config.toml
vocab_size = 8192
rope_base = 10000.0
init_std_down = 0.0
lr = 0.0064
seq_len = 512
dataset = "wikipedia_en"
Each number is 128 + 24 x the weight over its row's rms, rounded and kept within 0 to 255. Layers, rows and columns count from 0. Numbers have three digits each. The size before them is the row's rms in percent of the matrix's.

# v: layer 3 attention value, 96x96, rms 0.22, rows 4-40, columns 0-95
# o: layer 3 attention output (transposed), 96x96, rms 0.208, rows 4-40, columns 0-95
# q: layer 3 attention query, 96x96, rms 0.139, rows 32-63, columns 0-95
# k: layer 3 attention key, 96x96, rms 0.151, rows 32-63, columns 0-95
v4 122:094118170121122089137110132121120110108071125136085180110099147152139172157145150119134141156107111118112159130118094150083103094128104103141118107136133124159115213143136104095163128115116140142112130129127125107103145127113127140173121071146127118112138098141123143130143118106163162111
o4 109:112114124132086124113108127109133130127108125141121135134061130153116100146181150104137145141093108112103133079135109111120091092092089139115143137115125123143127155133141133144119126147062159100122107105151113124125140106133082160125101111095107110080100117158132153100131072076127112107
v5 108:131142143120110127155106145110097134141115092075120109166104121099126132136108106109081102078132073153153111149129148117126131130080149146131128133055142104136158091139120109103148104122143111139114132151115092146149062140133141147125102124126150102151135108110093109136131095165143162149
o5 102:088137145123148128119126164127154107158165139111128107083096117098156103112149076139132083135160173167140140110147142166160126110072119108166148116118143135135135162200144130114147104097118124104115124162156106136152127121141129166138150129161150132126149112148098143129114116167124154140
v6 125:128185147153154164158134124113103182183108108133133102122105146162145139133166080145139110130100192143144149132132098161100154169152138137146083115127109109118161117147137141103146111164144152112133099138151101122108119088140143138125153146091121133131118085135137142122142094156142107130
o6 104:150137162116096108128122106078075146186162109122106125118081124147116095116123098154140130141120130135166119135149105137090157146162140138153104090137111137106152058108103132140144100150133167143149109147176149115119088110106121155122115115126138146106132121155094137138141108159142095101
v7 115:132156168143150136091102156131135132091139132082136126119124127152098125153089114136099105138150095091155141152066147130134121138121114100097067111134091141104125119162164109091121196115129159151137126114146129152115118106117120142110147126159102101136138148126119156151166176117122161143
o7 101:143093180145113142103092139116104158126145110052121133094107137101102144125145134149127101111123130135104109129073138137133149109093074104088095124142128130132172117109145147094107149113154127109096124078138141134114126145142124170152115136150086122173136134172109131106137156121136141153
v8 121:113133140153146105119155111127154117120089104116130152120131119141116096113125100143131143149149158139125040158150105109153181112158139139149104142111109127082124103146104074101146167173147100130148155145138121137088151122086128149122131132135131118110125091134146093084118117103157091136
o8 098:120119124123158117158197108113157160140166103113099172151087115125119109100123124137087107155147163180155117120109119103146163114142167129131115147127097114090150124149121149136152120178122072106093150108120148137135133150131097127118169100113154128122115175123131121148122133083124110117
v9 112:131119117128099121137079111158136110128155120115136111113086100092098124168126130144135153178127074128134123102155127121125123158128173144145123134159093098144157155117134109107067123115119133131152170140159108096208149131117146143165099104142109124104085150113117120161124107121115136130
o9 103:170131091111126144102153138131105104143142140120107089120096118082137159166124112105090114120142133139114159120117131139164113131140153142111126189141123101158110117109146154109124135125117106083141179144091120103159147102131123116180135110097084121104099087115132123134151116155113088069
v10 116:112082129106104143174143161103100120122137181145124133111131119158148118092094081162114102060096134154131114155148145091114163099104174140135131152171096117124151145148137127131131156113120114087113131120105131129099097141142104150110108102135125132180133123147130141157087114137111104140
o10 105:116098134083141117134145139104122081135136109144128143085143135111167094121107123166150131085118118102146114160174145124141132148104085160142106127132115117072151150155139138128124138103110063118111130116083144131153111124121088126156105092130135123154117091118122132164060120119096117152
v11 123:128136099117163124109151150127117090111146099135152103118111130103164057184145130151158129166177098103128081158096122127159123121078115109176105118130146104126092117144120103121103123090142115107133097150139115151109145152113122136155123135123131104119123139161109157101136127116120088084
o11 117:139108105102151122118157149157117117136137117112091117144128150145208111164165107126096122116150149097135133118106137114166157146159119110135120156104113106118114105134126100126170111132133110113103085149157156172098138141155133121113154173122118118131157109137161136106133153104134091051
v12 110:106131087138102096127097138146134103108094159124081082191126184098137111157147129123084131143139126146119170177143111165126140110143108110121135120114116157139104124093180116132156129149132175126126123124134153113141124102085135128103155128144125152137129090128168099114123128118112130178
o12 106:102127132096119101132118138145102125176115135137124144178112132135089079139086134107124146142159092150121162127112119141135143089130093084088091140156150144129122172148201146146135095154138125115146143148132149123115149080091131108115103155147116134176145120116136107127135082119133127158
v13 121:136141127152105096104124129149122095143131146124087113114137127105194167085082106138065122119104164143166149101102106104093120182161121107158079131125128126127134099143137124072112120160126098143149147126109091144103156134133101145106149116131128131115136145111138171135139108123125139098
o13 108:126133115104097106102079126050152126126099138127105137120136119135167125143089126112099133132088153129152162120119108128117109106135095106143111138141112143084132157127108152103120171109154148163140165116154132160122127102106089180103171091152155135137130121148142144112162152128099147086
v14 126:165122126150129166107099169101141093116124142111140163111171140101185126126132159151117116174138116120124106142092097144115108154155089108159131135111176137123104138120123070139150179117116143117168121117125138158083125124090113145156108141166112099129124139141156093129161133100154131117
o14 103:140082149140149157090093140089117173112123141141099128185136127135172153117161123160117134117147162118143186111127107133134140115153136156080120121091110141092107143161143108177132130150113144093130129101128152143139143106131134149125113164152098122132130162120162132090096130103127178106
v15 117:140147107141114118151174117115130109110102111133142143142157141147177102143123114143129191122113127087160099176158111110104129157166105094117121122153130128122116128141101089116154141131138169113113121157174120132158120124095126126153097163106081124093144130096094116083110144154107103084
o15 104:146118086105154082128133104070130107149147107129088143156111112122130142114126149125142145120167133128125168127129105136137124148138095106095147130165109152195145108130086121153144163153142111179102137132162110110146156173146138111130099182141145122108169121146123116137087153098138111137
v16 122:119139142134167098190102114114150149119114113111148115110142114091119132108147125106117119145169119131112105130128137135162140132110110162115092138144145170145153141123139152121123148180176111133138147066136166056173107165106130169119151083121114142120136146129118129137097126159137091129
o16 107:114161145140146133151125105160106162155110175131147136089142139146136141117134107068130127082123136130108120113122095155129161106110141129123095167146106101159090103150074133090117117156113130165095143097107122144171105136088078117139128121141126121155121164112121093133092095144161117114
v17 112:124144103171174171134086127088137087090149147167111163103124111160161152119144135142110137140126081121143101118137106158125148137128108156154130158128169125074107097128113131124108133163134116107108166181105119165107142103106121136097122141141155100110109103101118120143160130123122169113
o17 102:124140090125134142125118111098121127108145161153112139133112102145125116126137096179108106139120115133136134084080123132145192126126099145174152138140120129113095113138116115119114158153107146117127149125135169112102107114131131107106145148139081214123156123095139128108154166096091181148
v18 111:146156131175132158106151142145119124142143123136087133114127139125110141090141101159134108112139098109089100149129155150155126150142104119128114107146155158166134133100133109098150086169095155142077080160162133148135130162142106116159132150112080131180163128129132112156155126111087169138
o18 098:144124121145144148110110127095151107156169131108106125108119087161104144109122109172122153146097114107124103122192142123116120138140120102087131137088133139177121152105132179128159098133113173175109082151092148142123087175107121131123132134127093104159131107116130102098122112149118164140
v19 117:131095144132151103117110104161131133084145104113114064158082119125140106132152110168092184144105129163140130105133143121125087149132112156118137142090139117137160125111112144104131095131073120138136137117137135125139152116171135119189158149109099147142141164122135133154142183151143097136
o19 105:121146157093106119086115113151165145096102150144122122170133086140108139155147117154092130149146114129109108100117112109138105165140112095125122163096113124117165131128124178097136112094107120157141160146140144107161136143073179124122151137130110098136138135145099147129138120176150065161
v20 110:095112136166121142110096084094144123144150110085140125102117116129136121165158147105112125130107111139082156135127160133100192147127138062134110122105093130148178133161106131134112133136105154150115113139167112122115115158117146153125174095122119157078122134108143130132133169143164097105
o20 103:140096152115141154102116129110117132154145098108149122123131137156143132151128101108110114094109087146081136086148099146073187169108155120123116103138129137121153137153163139126115108093110176118134168154111114112133135178135139135107125122085106135125143159141106112129118179088139076109
v21 124:094115090122121102171098115162181140143150156119128113092113164122162155115124109113165138152124116117120102154132110157112140132106155116155147143147098113108154128146134125166092150121139164165114074127119154106106099163141104117115136121152129172111117105067136146109092125166140162144
o21 106:171096141110125116135085137156127136155113135116114140161156132126128112160136091114108187136123131159167153134120100139101153172104131119155134165151116092142121110143170130138113132135106122136153095115126137111109120162161124127119140102088174186125126102072129070156113103146111147138
v22 114:108116171183159124126146100096131140116134113109090114117105130100098108108126166120135158169141101166155145124162105099148159116130120116083152127167118093112168136147137126093113122097121176104139077174125137101151146105150147164164134103140103137118109118105132108141134129132109100163
o22 101:124116156130140151139161108094107165137110154132143128102159141094099133143127120134118167123155116150094104137146127102146181146128133115068137125125123065152162142142130208129144114121147145109143106153117116086141143116157138145104157146144106144072136102115159149140117119115137079120
v23 135:165170143153125110114132076106118151128122098151122164149194158115137136128121112097074152113121146122140103126098122123150121128135127172170127153149103167109107160114151118130125173166137101101123106134143162147094132125159155128147129072121153109133180111151129116136169123114143119109
o23 113:121115137162112129097124065138107164117153111174128114106180093119130113133134106126124134139098129100188144109124158128142132115130144173130121167197132107148123167126099134118115117133119117111128110139135149158134117146145140138123110099155182127146163154174135151128155106065125131131
v24 118:111139149128158117177089139159120148117115167136184124127135110106123165121109126150147177153145130103089128126116134143101130084115166111144125103091129136100138098144100114139110160142140131110165152136141115113166130168145105111146150130089106085106122164116128111098137153143095058140
o24 103:144137167118127123157123107155119139143115154122119134131142095149131188118158085115159136111143135124130137081120144137170123104114123110153117077139154119111114117091134104111120117151167077120114159105141146100129187187125107129099137119109104092103142140084111100144115126128074096117
v25 112:151097091097060166134116098109123135134148143123171153093115121139148165136122096119131107170145136128148133146105113132135159089086111082122120122125133126143118118146174138104138176128183099135164138130111089136145109141150136123130174136122139113087145113106161145114151123163141147167
o25 104:133122182115076147156134126091143148149130166121133125145137176168170134093110115110103109140121112130161148131114112157129161116085085147139110131131127119151102078140146133156133142097149081082140114110107109154102130129121152116145131144119145119076150134146116107158152151137112191124
v26 116:163105130132123117124075090147124071137141099130112098125134116140123134167068113087125077096103150195118115129110112118105122103136179117106119128130156131076115127078137147152145090117121163118129127127135110092124149141138155121130171118126125116117151133130147140138158158162098131124
o26 104:110134192108140123138149090174160094123119143156130118126145172137124080130137134114132134127107160151128098126113123124094118103123120132105128143134177145087149123076132125151153107131144153164152158145129142125176102145154143142148133098102088124114195137146155115088141145137084153129
v27 111:139098110086097127114116118170165113089124050108142158105121066142110127131127153146137116108126145121110105129103084137143122109137152138083166095115131170135124125122124114155122152118100131133105135118112114148114119125147095078141155141130144108149089152115082167138132083131120100154
o27 103:122112101133130116152147100192152164118132096137136132137134098169128169145123175180091132113132133130112140107098097165115120127126091147097160106119192144120148124127146132150161129103138128136121137102102143152114090153152161126179128116133142094132093116080121161151132126131167113116
v28 117:162121148177127159130116164165114143099104111145082131130142113121143138118128129136141126120153111112154106139157186139172085159127109150146125114107118140099113155156123127174096118102122121128188086141138102163116161127107108163151109173097114124148124126129123132125103141097185162125
o28 109:131120153144143128130069166172172134088138110120070131111084123084146146139119139149110083110152113123150139145132171140167122146157146153119150124140086108113111133106103161168100127116115129136159107165152126159132123122100088162131154157098111117125138138085151119153130117131164123139
v29 116:160171109127102117114124156142162112166149138155121131128099143109148111155139139125135128089167103134129153129119169067157081117098148125132109122103112108134082086094110136142152094129116148139105135134147152112114066119129105146114109127149119078128145169130144134155179140083109144126
o29 103:119113096142157113130115141127167117146099087122128095155140155128111116135157097170156102092085150132143175133117165100143093096119101107124119153136125100130136122108106119113173075100129148087106127159125134086112124104132151122120128129148129110197109107131125078110154168126133151122
v30 105:116093106118129139119133141141131087119093118098133132128144128124092140103130083111163141116141143117083163105158160078144109126159162112128099136089093113125096156153170156141156143129176143125144129104115126102160126160145117099139125071163145110179141080113156114142153130112106125119
o30 101:145108118133105138134121125167114091139107132090123157110131166183128132142125139155161147139135100120122158143119143099150131099136143110132113133114123134163140165125128164140105127106153112087147126155151078107178092124161089148141082068128127091170113141091110130155122134096076127133
v31 135:159145149114143129128126126124150175102115122064136176071126116090105098139143106123124145139128122105115133162116122153157101120122140077117132136178121097148104103111140116135104167153118116151082170109134106113123119148107133145113179146117078123141198127145117144109124130119154122122
o31 117:183144160127174096142145143125142156099134138076136158132117127110114105166165137119158152103137119094134128136130092170125131162111141114079135130119149127139102131111107145126112163130113124082105124124089110161135127149095106103102156103155128069147158116151085123102158137118146131083
q32 080:127149111111147158091126156144186117143159151120106161077107154144104170121141132140139129124134129140122137145137148158119084111128110154133126103136160112128204135134103139119097126087113145145144107161082144129162120121151113137180113136103088125190132158137129120138086142156127136144
k32 071:134097163146082119132107095123166184060126149124116133144160124151155137110129118109086125125089118155141118112121094142118141119135159187115134144148150124098080136146140152129162127094151177112154132135150079127082131153146125112116105120160136107118154117108121105120118124084122103125
q33 087:119099178145128141181153096152086126085110124134196146120134103135131083134127130099141108155087120105149114111147144122149143147108155114142155094134168115124076109140112115146183124112154112141140140132147092122095098109134142142166150135125091105135114149151133096129122124134113083104
k33 068:065096158150127088086142121137112115096110136131128090131137124120158125093136137097120085139160170123110129128116114113120146171156160120118122164098163143148116120113096114127121131072140165100161137118107109115119114135149113152161066120114102129119169104113106143151093097142162131145
q34 089:132120180151161139129171090123095132128137133147154113176151169133076085081128134140147144172105105136131132122124131133095153134141155149120152106156152111147120110149111172110147171089158098122105107109156118125141104123115139104120118113155106170139128132156146073140139094130095147130
k34 074:148168115151134121085121101173122135118114179144083101134115140129142151116149104108127158135126097116078145110090117141090141125145146096141125156091138139153110118143166138165140100122093163171130151147078153126157152119166125127110097150083139093115137126148101142131133117089101152111
q35 095:127144089094125125103143105160124123112145131170136110109139051163125162096159105117133118112127140151172165106103122149113150101142133116109140142110097097151137134138147134105090118112110145102131122131110183151155158113142193138125126145201157109135132126127123156121149118132150099142
k35 078:163103126131124083088143130106153083119126117137139105158091121133141119134119084116140172111110110081134092151087129128121118161089123132088113116158126135098138124079133119118172129152116116088094129094138098131103154144105135161158126149113098123086142104149136141069127120161102112144
q36 084:140140162113122095140133150101108106131121131091173114126113144129118117172151089113132161151112127101152118119141124133141149119145111173119149097152125119108091102108188124132120148137120108141082138099151116130112154059112145175128093121155143084117087130134117126165163097157094097119
k36 089:115099113179141128126096121101136130115130148064135129178091122128135134121140134148101117099093165115109137086123148132127153096133114115138141117151133084105095121138163119132157130149131164160149154123091118143192180117101132167111118161104124108150132125131131097086117121095085152127
q37 084:153138126144138156146073110122151175104098120114081151154109102165160127092132161155092143099175134132116169116099154105104144136143094156103102144122164121137118105121137107122127155125066146157094140109112160139114141152160144125116115173125129136120123090126115169111139133095147152130
k37 086:151139119108131084128116120141143094118167095144126107079131178130136125130120155091138116156141130085092092111124117153144077158104101160134130120139107076131141115088101070144109148158141125159105114082117105134124127149141127094116146106114133115128134101152099146131124128158112068102
q38 095:143150116157106129106106147128148080138123124102111150117108143101170148096162143177119115119163077127150137180102107132140137127131105133115148089169115107125158125136134165154116148109065139134106131161122137133108134149124140183130070085136136128156096106115136138153128130150121155170
k38 082:114149158122149062161146126101118148142148149105103177150162073157151159128109122124131118106109143197140132104138137115148118072124083139092144156126143106122101152119136146108132101091119133142129099149096148147147114090131119089144173102155143109142131127146155130143109110121115129149
q39 113:127135111140117118102143130106076112110120142135122123153156147107093142111120144157131132131141155143102137128171172155104191141144145105209146150108118111142132139152148112061104114114148120119122123151101111072124095133093085153133102120110080140100101116124132122109146124129128157135
k39 091:139134123092089138129116162127109159166100113134139136109181097110140139155080132126138137112157115156115122138132114054150105148137099112140112137116133159169123126124153125110115102116135141105115151146109101125093165106132131153097122095163184125137153178095174091113123093130105113135
q40 113:132120140139132121120114093095118125125102091092165124111166062144119160123104153122130168128090094151134150121079119117107137143141114178084134111148161135108129139131158138107146139140137120142056155125162171139108133125158176072123119132109124126142120129144156115093129113121134091136
k40 101:164156114120135128084129114082132118134161140138118140153143119117111148144117179098123112113097095134104106152124154135096076183142107109113164135105166116138153070145128112120148124156171142114142117082068112122124105147109172129132083164131150131103148111123144135094140141130136129137
q41 089:129134117103161185123122166111142171114109143122117130165131152126127090158130112111136111138144134127108130121151131141154118131097174130167143106121109137173155182164127159152149115130135098096174119093141076112163158116131064140112179147096130140126141154164126124127105129117112139127
k41 131:167142147074132097128104122112151095121144136130111132081125139134132119132108129046118128125153154103116116095105108147159110146137110136111107126125128076102113112110158126107104122143089148072118137102135108159117125107122134179186122110128156133121159093175120132118100121156109096119
q42 100:136131125153154141135101136156129135126130144123082131105104130118154190110124112138117122140118144148116142099149104098099136129122153160111098174135046115111152123124108150124097105143111121150123100122128086127197117116068098113087148128109119122111087168145148164113144106121116146117
k42 095:123130111106109130101123113116140173144131155103077156161111160111147094140151102175158128143135132138137125150137115105156112100158140144085128119155151141135105130138115187122143147117107114160164135119156126105125146127139100161151131148103102139170120171078155169173123120157097119085
q43 115:130122121097151107130111143071077160102141133115108121162139126135147105129154147150124162116175111127115098161107131104108114133118106166092149139112163174128093132084141119126125135103136056138135132094168140136104140104113095130137086154107112104101137104151154135090152105118137111094
k43 108:133121124108097107100152085137104112147122094110115142159128152103161167093113107144129149140120170147105161110140122125120112117122130147155120135137140113135111109193122125132140146147133165181071135132100158118122154192140160117150139175113151138175130132099146123169151177130146137126
q44 120:180150130149118150137120131136122121117116096155084084167124145121110112137130122146121103120119109143134117137090164103127090125099145153110167122083126116127152171104140156156108146110101128039144130198094111146126125135148096148174154143114116162150146122123124142111130106119123137139
k44 107:123148155123168107152114152159101138150154125116081140131114130131116136170101100133116163127106130144120145163128129124144104130082120129135137183140140095159104164114132187170100132132133129101147081161132139135191120146128118114107170131141149107131085103112129102162181104140149114133
q45 102:147098102115111117110082110170109161100114103118124133177102087135140115143115125180140126132140133076087127141094150116168151119149148125142139125096161143116157111141166151117156160167175149174117123119135146144116105121145090134132141126094107126150146128120134098093092105114137178137
k45 105:101137097131117117128136095105139094066127105142097133178128129129162114139190180152108129106152102143134142161156125121138114163167131110115134090121120075156124132117099134164135129134156110114138134132118159113103125164155136158130139144142111165149129094078114157117125128088159133167
q46 114:137117171163122096142112123156106128164147113128122130074139156119101111118104104129160114125172140114124120130088117160119137157135139110128089137119097104120125089118108168123094126128116106160087117178132141111102095147150116117146116082163155146142111085134133132140146102209149128154
k46 106:129136119123146121111147137135164121108132141149144133163089134086091142134108135099137101172129144099121169114105118093138151132161121155114117115135139078108160167131092102148103124108100147120149142160166103169125156073168116146134140098167113161089150100170099133132131124170104117123
q47 101:136113131166165175160141114143120077123107146186137146159137095112141111129143194113158108117131107145138119118131121122098166111116119129187144129133135135092090127168129120164153116103123130114152141162147111154117130130149057159135128109114135114117111157115136112101106130097165100134
k47 099:133117119147154125170104108121125071079107099172126116168080153113151091135126151140134119113107163124143125124139142121092140145180122159150152148102144120105113146125143085099123134101138118115129096078150125084123100108146123134146136090098145139113105141119123100187108098086119126135
q48 104:153128133098103091161159126130124086172138106136131123092111104112102107162090159131124135103121145094099107103138161150174130157131115100129128133116124097142079114129124163119103156166115113146101099133111120127103146138103112090149154123146150141142103072160098137135161168175152130106
k48 074:114128137185153125132123128127162126116122118098167107151112143109096159117187100127135140152131126105126178132089084079165130137125129149129092154138101083134148135129145109141143125119107111104117135082116115125107127092152164169144084128102102119100138143085121148119158086131110114166
q49 091:124156101174114137145091134120144175085111100107121120170186140154114145117109120145125123149144126151156125148121129106055132149178124136108098150128138134095152165090151118095089121134114121100112159154112157118135145161142159138113091123128123119124120159096135171153142111098111111141
k49 073:123128123144118121140113113159095136119116130097156153093118115149148118146078159130118138108188111135135124087147114192122113134133145105144156133159127138107087170114108168140163093165091143153133146147130136169140104111122102161074139137138137102145096138175134100145159107104107149115
q50 096:131140139135141103127114110101148156107139137098145170180144122152143139170115128164104131138151136178129130133145115148109153136104135154157094135099158163113155166132130119111102105118140111117079178111114145111131104144142138095119123112102098142088163162145158170119141172097101159176
k50 076:110117121166135152132124109172141138136120151095117150121127104158107138110141145146140110125099124164134136133091128142091113116132194102079120126133141170122072119116145162127162089112107130110119161160089106126159115122098136119111114097153128091131117167133131098133165202133156128108
q51 095:096137160105183136150163088160141137106134132152163143137150108172088109117138128116125118131135142136131141116155102127133134118195120118135112117137124097166108135149103117156131118101156126172137114102150098120137107061159184107162147112161142106155122129132121106160078129125136133155
k51 089:135131151107127129113113112135150124110130112159146141157160127147108166083098111127099118151106091147121137155091095141120135138176109137107109123123165119120168124143112087095104155125154138105114139094132080100133165165163174120177083145142131166106119138105130144176138135163126096148
q52 094:137160136130131119160150134097108144101147125138145118151174151108089143124139131111183121134107102148154131162178142118117145128138158117107120115133148159171093139125109118114122085117184099093149114124132146101165113091148092099085161102133125152156110142120126066164140104135131136152
k52 098:124135104136157136121164142142110145100136171103157136094128134116093159123124097138128113128075136124126126138157127099081141140155186103131112135073136146123082155121091098133132156091146129119135134171105126128134057158129167091142114130129106136118118178118125112154131160156148130150
q53 100:142102133101147098124084160149116128104106126133168116112114075169176094133173134113141149121165169117101163135118098151139156119150123097106096116100094116132131117118094125138144113130097156138110120110142147138153129087142178140144124137172169104117121096161127157119101121104123101089
k53 079:171101136093142132103079107135138104129129123134139149113119127153135098127066092063119102132149094107118127143064128158118120165154124124153118128153131113127132117107104119115124096152114126116146167085138086135111145146150132157150143133126134120058137141121149135155088086136137111155
q54 100:106107105151151131137091129096144129152177100130139110114099109100102132094136094172103100110161138162145148150095163101117125111102144145155129171118106150117119079119092119140121133114107129122112144144141111117149130131116156145128106139066129107098112162119107155157142089141176069120
k54 102:124145157096117119122145105134116146110135139185151182129147144123133122100127102133134079136150144132144081100169121143116140153159118136135154148149177146148141119164155113080128138141152132101132078151124175126123092112160130125150103128184127161151124139111115145176128145154140165097
q55 082:131132138112141134147136122140151136132153121108143143136142056114154135132095122124136134111151099139118104115123131151151171097121093060083127094111128132064133126117145131162147104129145139070152085133108146167121106152064089141096162137107141106144118120133152119144158131107131114108
k55 102:176112158121126124093136130119141101109150149126129152122079131160187116151072112090129119120149155099137129137142106154159145141088086138119128114150108095132157131121144111097089127104115152116110104119168111153117167104143159113136139134179157115100129108137118130177165144163112150103
q56 098:120131130133139102122101126140163126089116137155115126133102136148192160090141136104123117132159174153124146122105133089130122110145094147097109160087123122117148122138104119108118117133112125096147138136097163107131106139137180149143145164189181117156166138113091130175099124153155099107
k56 110:150146117140149097131107068164164124150152125184142137136141137117118111118110125069106124138159111106178134106106082083157100134127146160154100147180151099117135110118120089082110111159134101161128132100132115141123142140161122114120124115168155122109157108129133131134106123142084126155
q57 096:103120098094167103139105162147125134113140133159151104106112067132115136103122141127089110122184093115124149110099104126125080142139096105142075100114101106112142139129118111156131107120100137136121133090144136119152120090102179148161133100136156104117140101123156145122096114120119129195
k57 092:078185154131112171172130123114138103158097150157121130067149149136166141130117156120110107119151128098127066082119116120124112159155099090068133117101141116103107121146141144134137125121121157112154099117104119146132103132123140134119144131094187149147126134132124127135125137154083106118
q58 111:113152138105105174137166110141112106163120126154110107159129161139101113102146085142146121133073106137101088114135105175153091166132120188121124126099153169138171109130128123129135091134159127112153108158169124154127129119118125119142129171122099137168146151120096117104094148161128130149
k58 093:075111105148104129097077151108155132125120129152086118120116112130108137066141143144112083134140151112071128171118104146129081123124135117120124105092127094111192120133126103144135132138156173129137167102148136170148116123130138127116105131111144116109118150105107141136153129169141087165
q59 115:165154123111168147135123119114141148154140140166123125118115112130055128141086111071116126148122139112142127121155177107153092111135125125101140161157136120112095156108207101155120128131143095136160136122097143133138161108125145133120138108141121080121136160183136087130129142134137150107
k59 104:112132102138165176107121146104118121103103111133139125197128135134118117125143132119179110123140163143140111118142142140156117102105143089146105131086086092157125142153076165115100147116096132141156115118135119119166143158130144169138147143103141110151144159141089094147092118145094180113
q60 103:079122122095120149116147132130118147125107147133143156119188146142123151123126130128075148125097159186151110139151152117105145123129170106164124130142111124142149147122144086119140090088159135094194108181164147110171095107152165132124121157117112146142116143118103118123147110116152126144
k60 101:077107153164137141110151105109119180147147097172126116111196119159110110143111135147117112121134113141130128103095158136108147141130101136120140164134120101191149115138122135126149142116193143106128122168144096087104108122111133180106112161162109136138087108114105135140142109148135131110
q61 100:110176091108143121149132085146160099101121125112136132093141104084120097130153155147146156111115133070127127129146137125142147130146090106152124083106136117142133126123132168129148119153124059143140105189115131130087098132098100126134168128125149111149114097134162123142135156130132066129
k61 093:146158100176122141103109078111121118112146125138118114115100133153134125119088126130114116111091112139123144143158141139091160152159158138179134109132127129146129137120126150088076140090102127124114161113107127129129099153116129165078168128121115136186093124140118129148154172104082084098
q62 106:122094075124151153127134154096147130161132109104129145094129137117097142110103138145121111101125130120117119121097148133129134117122173097143111089096106148116160115130091119131134161092137171082083085126162122130112104152119120107138143100186125124144123160163090115134161104142144086073
k62 105:128167157141187108112192125126140140126126112139125153122145126136108115113161087162141124097113162122167131111155178156115119125115130122096151123115140123144137160157154155105188109102123099119093084138105137159110118150124151149152143101178155102149110104119143140155167139098147125127
q63 108:148142118138148157144136155145114143174156137127110123129119093142110143084064170140084132109127119145134086125124145110110123136139123083150133139126162149115090079139173160159153181134131123166117148094094123118131110169091093102140112138141173143121127160087111131139129141131133136150
k63 107:105129107135143129141105101113160136127164115151126154135140109147118142127118184115106122164141184132176108113146127137131109100120068126143139135145161136109130171106108134145136154091142090143156133115169187127113145123136147131134143102145163158143151137107146115102129200141095171141
v32 082:109148100100086135093165145118109180116138093147079130172142136133163101126160111101110116107131145187155160135132114131134134162144149105096136111130137122121158126122100161149107141133125153141128097152115138165113141103140166094098163156161162150162132150129107093110122160119122125169
o32 100:100120127134119145154127124117172063099110167148147185114130127131136142141129128085125074131134139116112118104126090172134152113150153154122166106122141160126120119138105099149128110138127135073103159144117131134103127159157152180092109111120058138116142141076135129146121119119133143111
v33 100:118158115145109132175143133147126134145100101108109134117137107142140044144134123156167186107156137166104116114147167153160127165122127130104149150144102142105078165141140140163114086112139107104097103091122141150126145116106137132173112129095111120151118143145170099139145128146119119115
o33 113:108115105117111107105168090093121161114147127105149126102160094105132115129172124130131138114121159128120129109099100111143112100148124135097118111163142151135110104101087107064132122187139120166093147129149151106086149139146118119139118154159125140122122120142136131091160124139127179201
v34 092:124088081110127100144158149101098107118149144113144146093127116124138146138102114115144099113093122151144102094123073119181127116120092139148132102099123153086094133145099123100078078132129116128104117130111135113123130076134123128153118106150100090097092156157143075124095133127104112120
o34 103:103126085054115116113088132131120147089105111156118126162104118167106114151125110115091121133132128084063166133091159111131096128126152117129095134167132119134135143182128091145164165123124149121176131143127134125151116118087170154132131163125122137147154155132125127115122139124143135157
v35 088:107104133152126124124149094117098142113121104101140148105133119168093140171105142119094156178138099145148152176051100131144120105148125152117112110107177129149140172118115141134120135112137100121138140128136109141063113114156179164111125144156131110164130123139135107137107173133154133121
o35 102:144130103100166145146090129099158155113129167191081123168087117118161133136122088132143103097151114134134109079127105146103138128137092131134130114131114149110100156119145122138110087138097122134155144106128121132151151127140061136156084122107104123095124168131135160151095097143106146148
v36 098:133159145162131120159114105136085142178086109130128128114130131155131119166112106141098093105106135077160116142151146129106128119129123154097100177129165104134124130151130139130138147114172102132086078118111074108119138153133148077102130157124157136137146110113127115127130079161077140134
o36 108:129116119148116102113109142111118116097123125103121125157081115138166142125175141194178143136132125088104137133143103137125121171194141124155121116126115132129096111109143120117109137172102111157115086130097113117095106095106108137101131110119130102158085111118163134108071109123132132080
v37 082:182107147097087127108092143143140140121130101150131113117130117111142098154135118157125150116124118140170071120108142102125154147138104146163063128086099122096149126094131115150123139180154160107127134126089146103120172126100121162113106095132120127157119123173125149116161165120104115098
o37 091:133123100168131104160133103174173138145109128116139116144163137143045165128104135108146150143120108120134128113151115127123164146141102139132130125118116146144118109151160123097151140135114129107132112129148100150098086149160157099111107195172132134099153122115101112117122119119161156191
v38 083:139097147158121121163104126164118123138164124153108114143110132166105124092114123108108111140136101137135141100111115096147108160178184158119135171131105127131116113115143131106078167112139136121140097126132106079153116094139125167146134103110130138150100172091081113173108099171132149125
o38 102:131126176119150066127163128122102146148152123128127142146115170154147150127119079140148137122137127107083149138136125149128136143139076119108113125116167177138174136138094111153124120132132136137098103081121127112126130149112100076137101138168091128123166138139121151093134138105119148056
v39 083:138131124114102208126102108113193158140094134163132127150144129131138117146188157122128132116148119138166112132112115122125098129139140116122157125112097146102146103140090097136142139136089121126139116112145125153114169138206147123172128172090112138092111159098152128121141143120127120113
o39 096:116130131103113111127120105125103087137124125110161143119089140105105110114128098109124123142118174159157126140103138186109135134106120131147103081124126132171126145129127156124140138136164094036148140151112125151090103134134138185119093122181137120138126089157105168124145116126114161125
v40 089:137118136139128130160147140082090118096105107133108148148129144156136092150122133124148130155113125152123116093147109144105129083131135139153164056160114107076137110115126132111135128101143132170146140134135125156154123070129135145126158119101142097113122124187125098156115106133063090097
o40 100:135162082106115162104125129112164095127127131152114110171136091119174116109117148130082131124150107156116151166118159147148133130119164111095122128107166152157157122153129153171124117102078151124108114145121146070083147172104157126138112130153131149148157089131147116095124127118144151153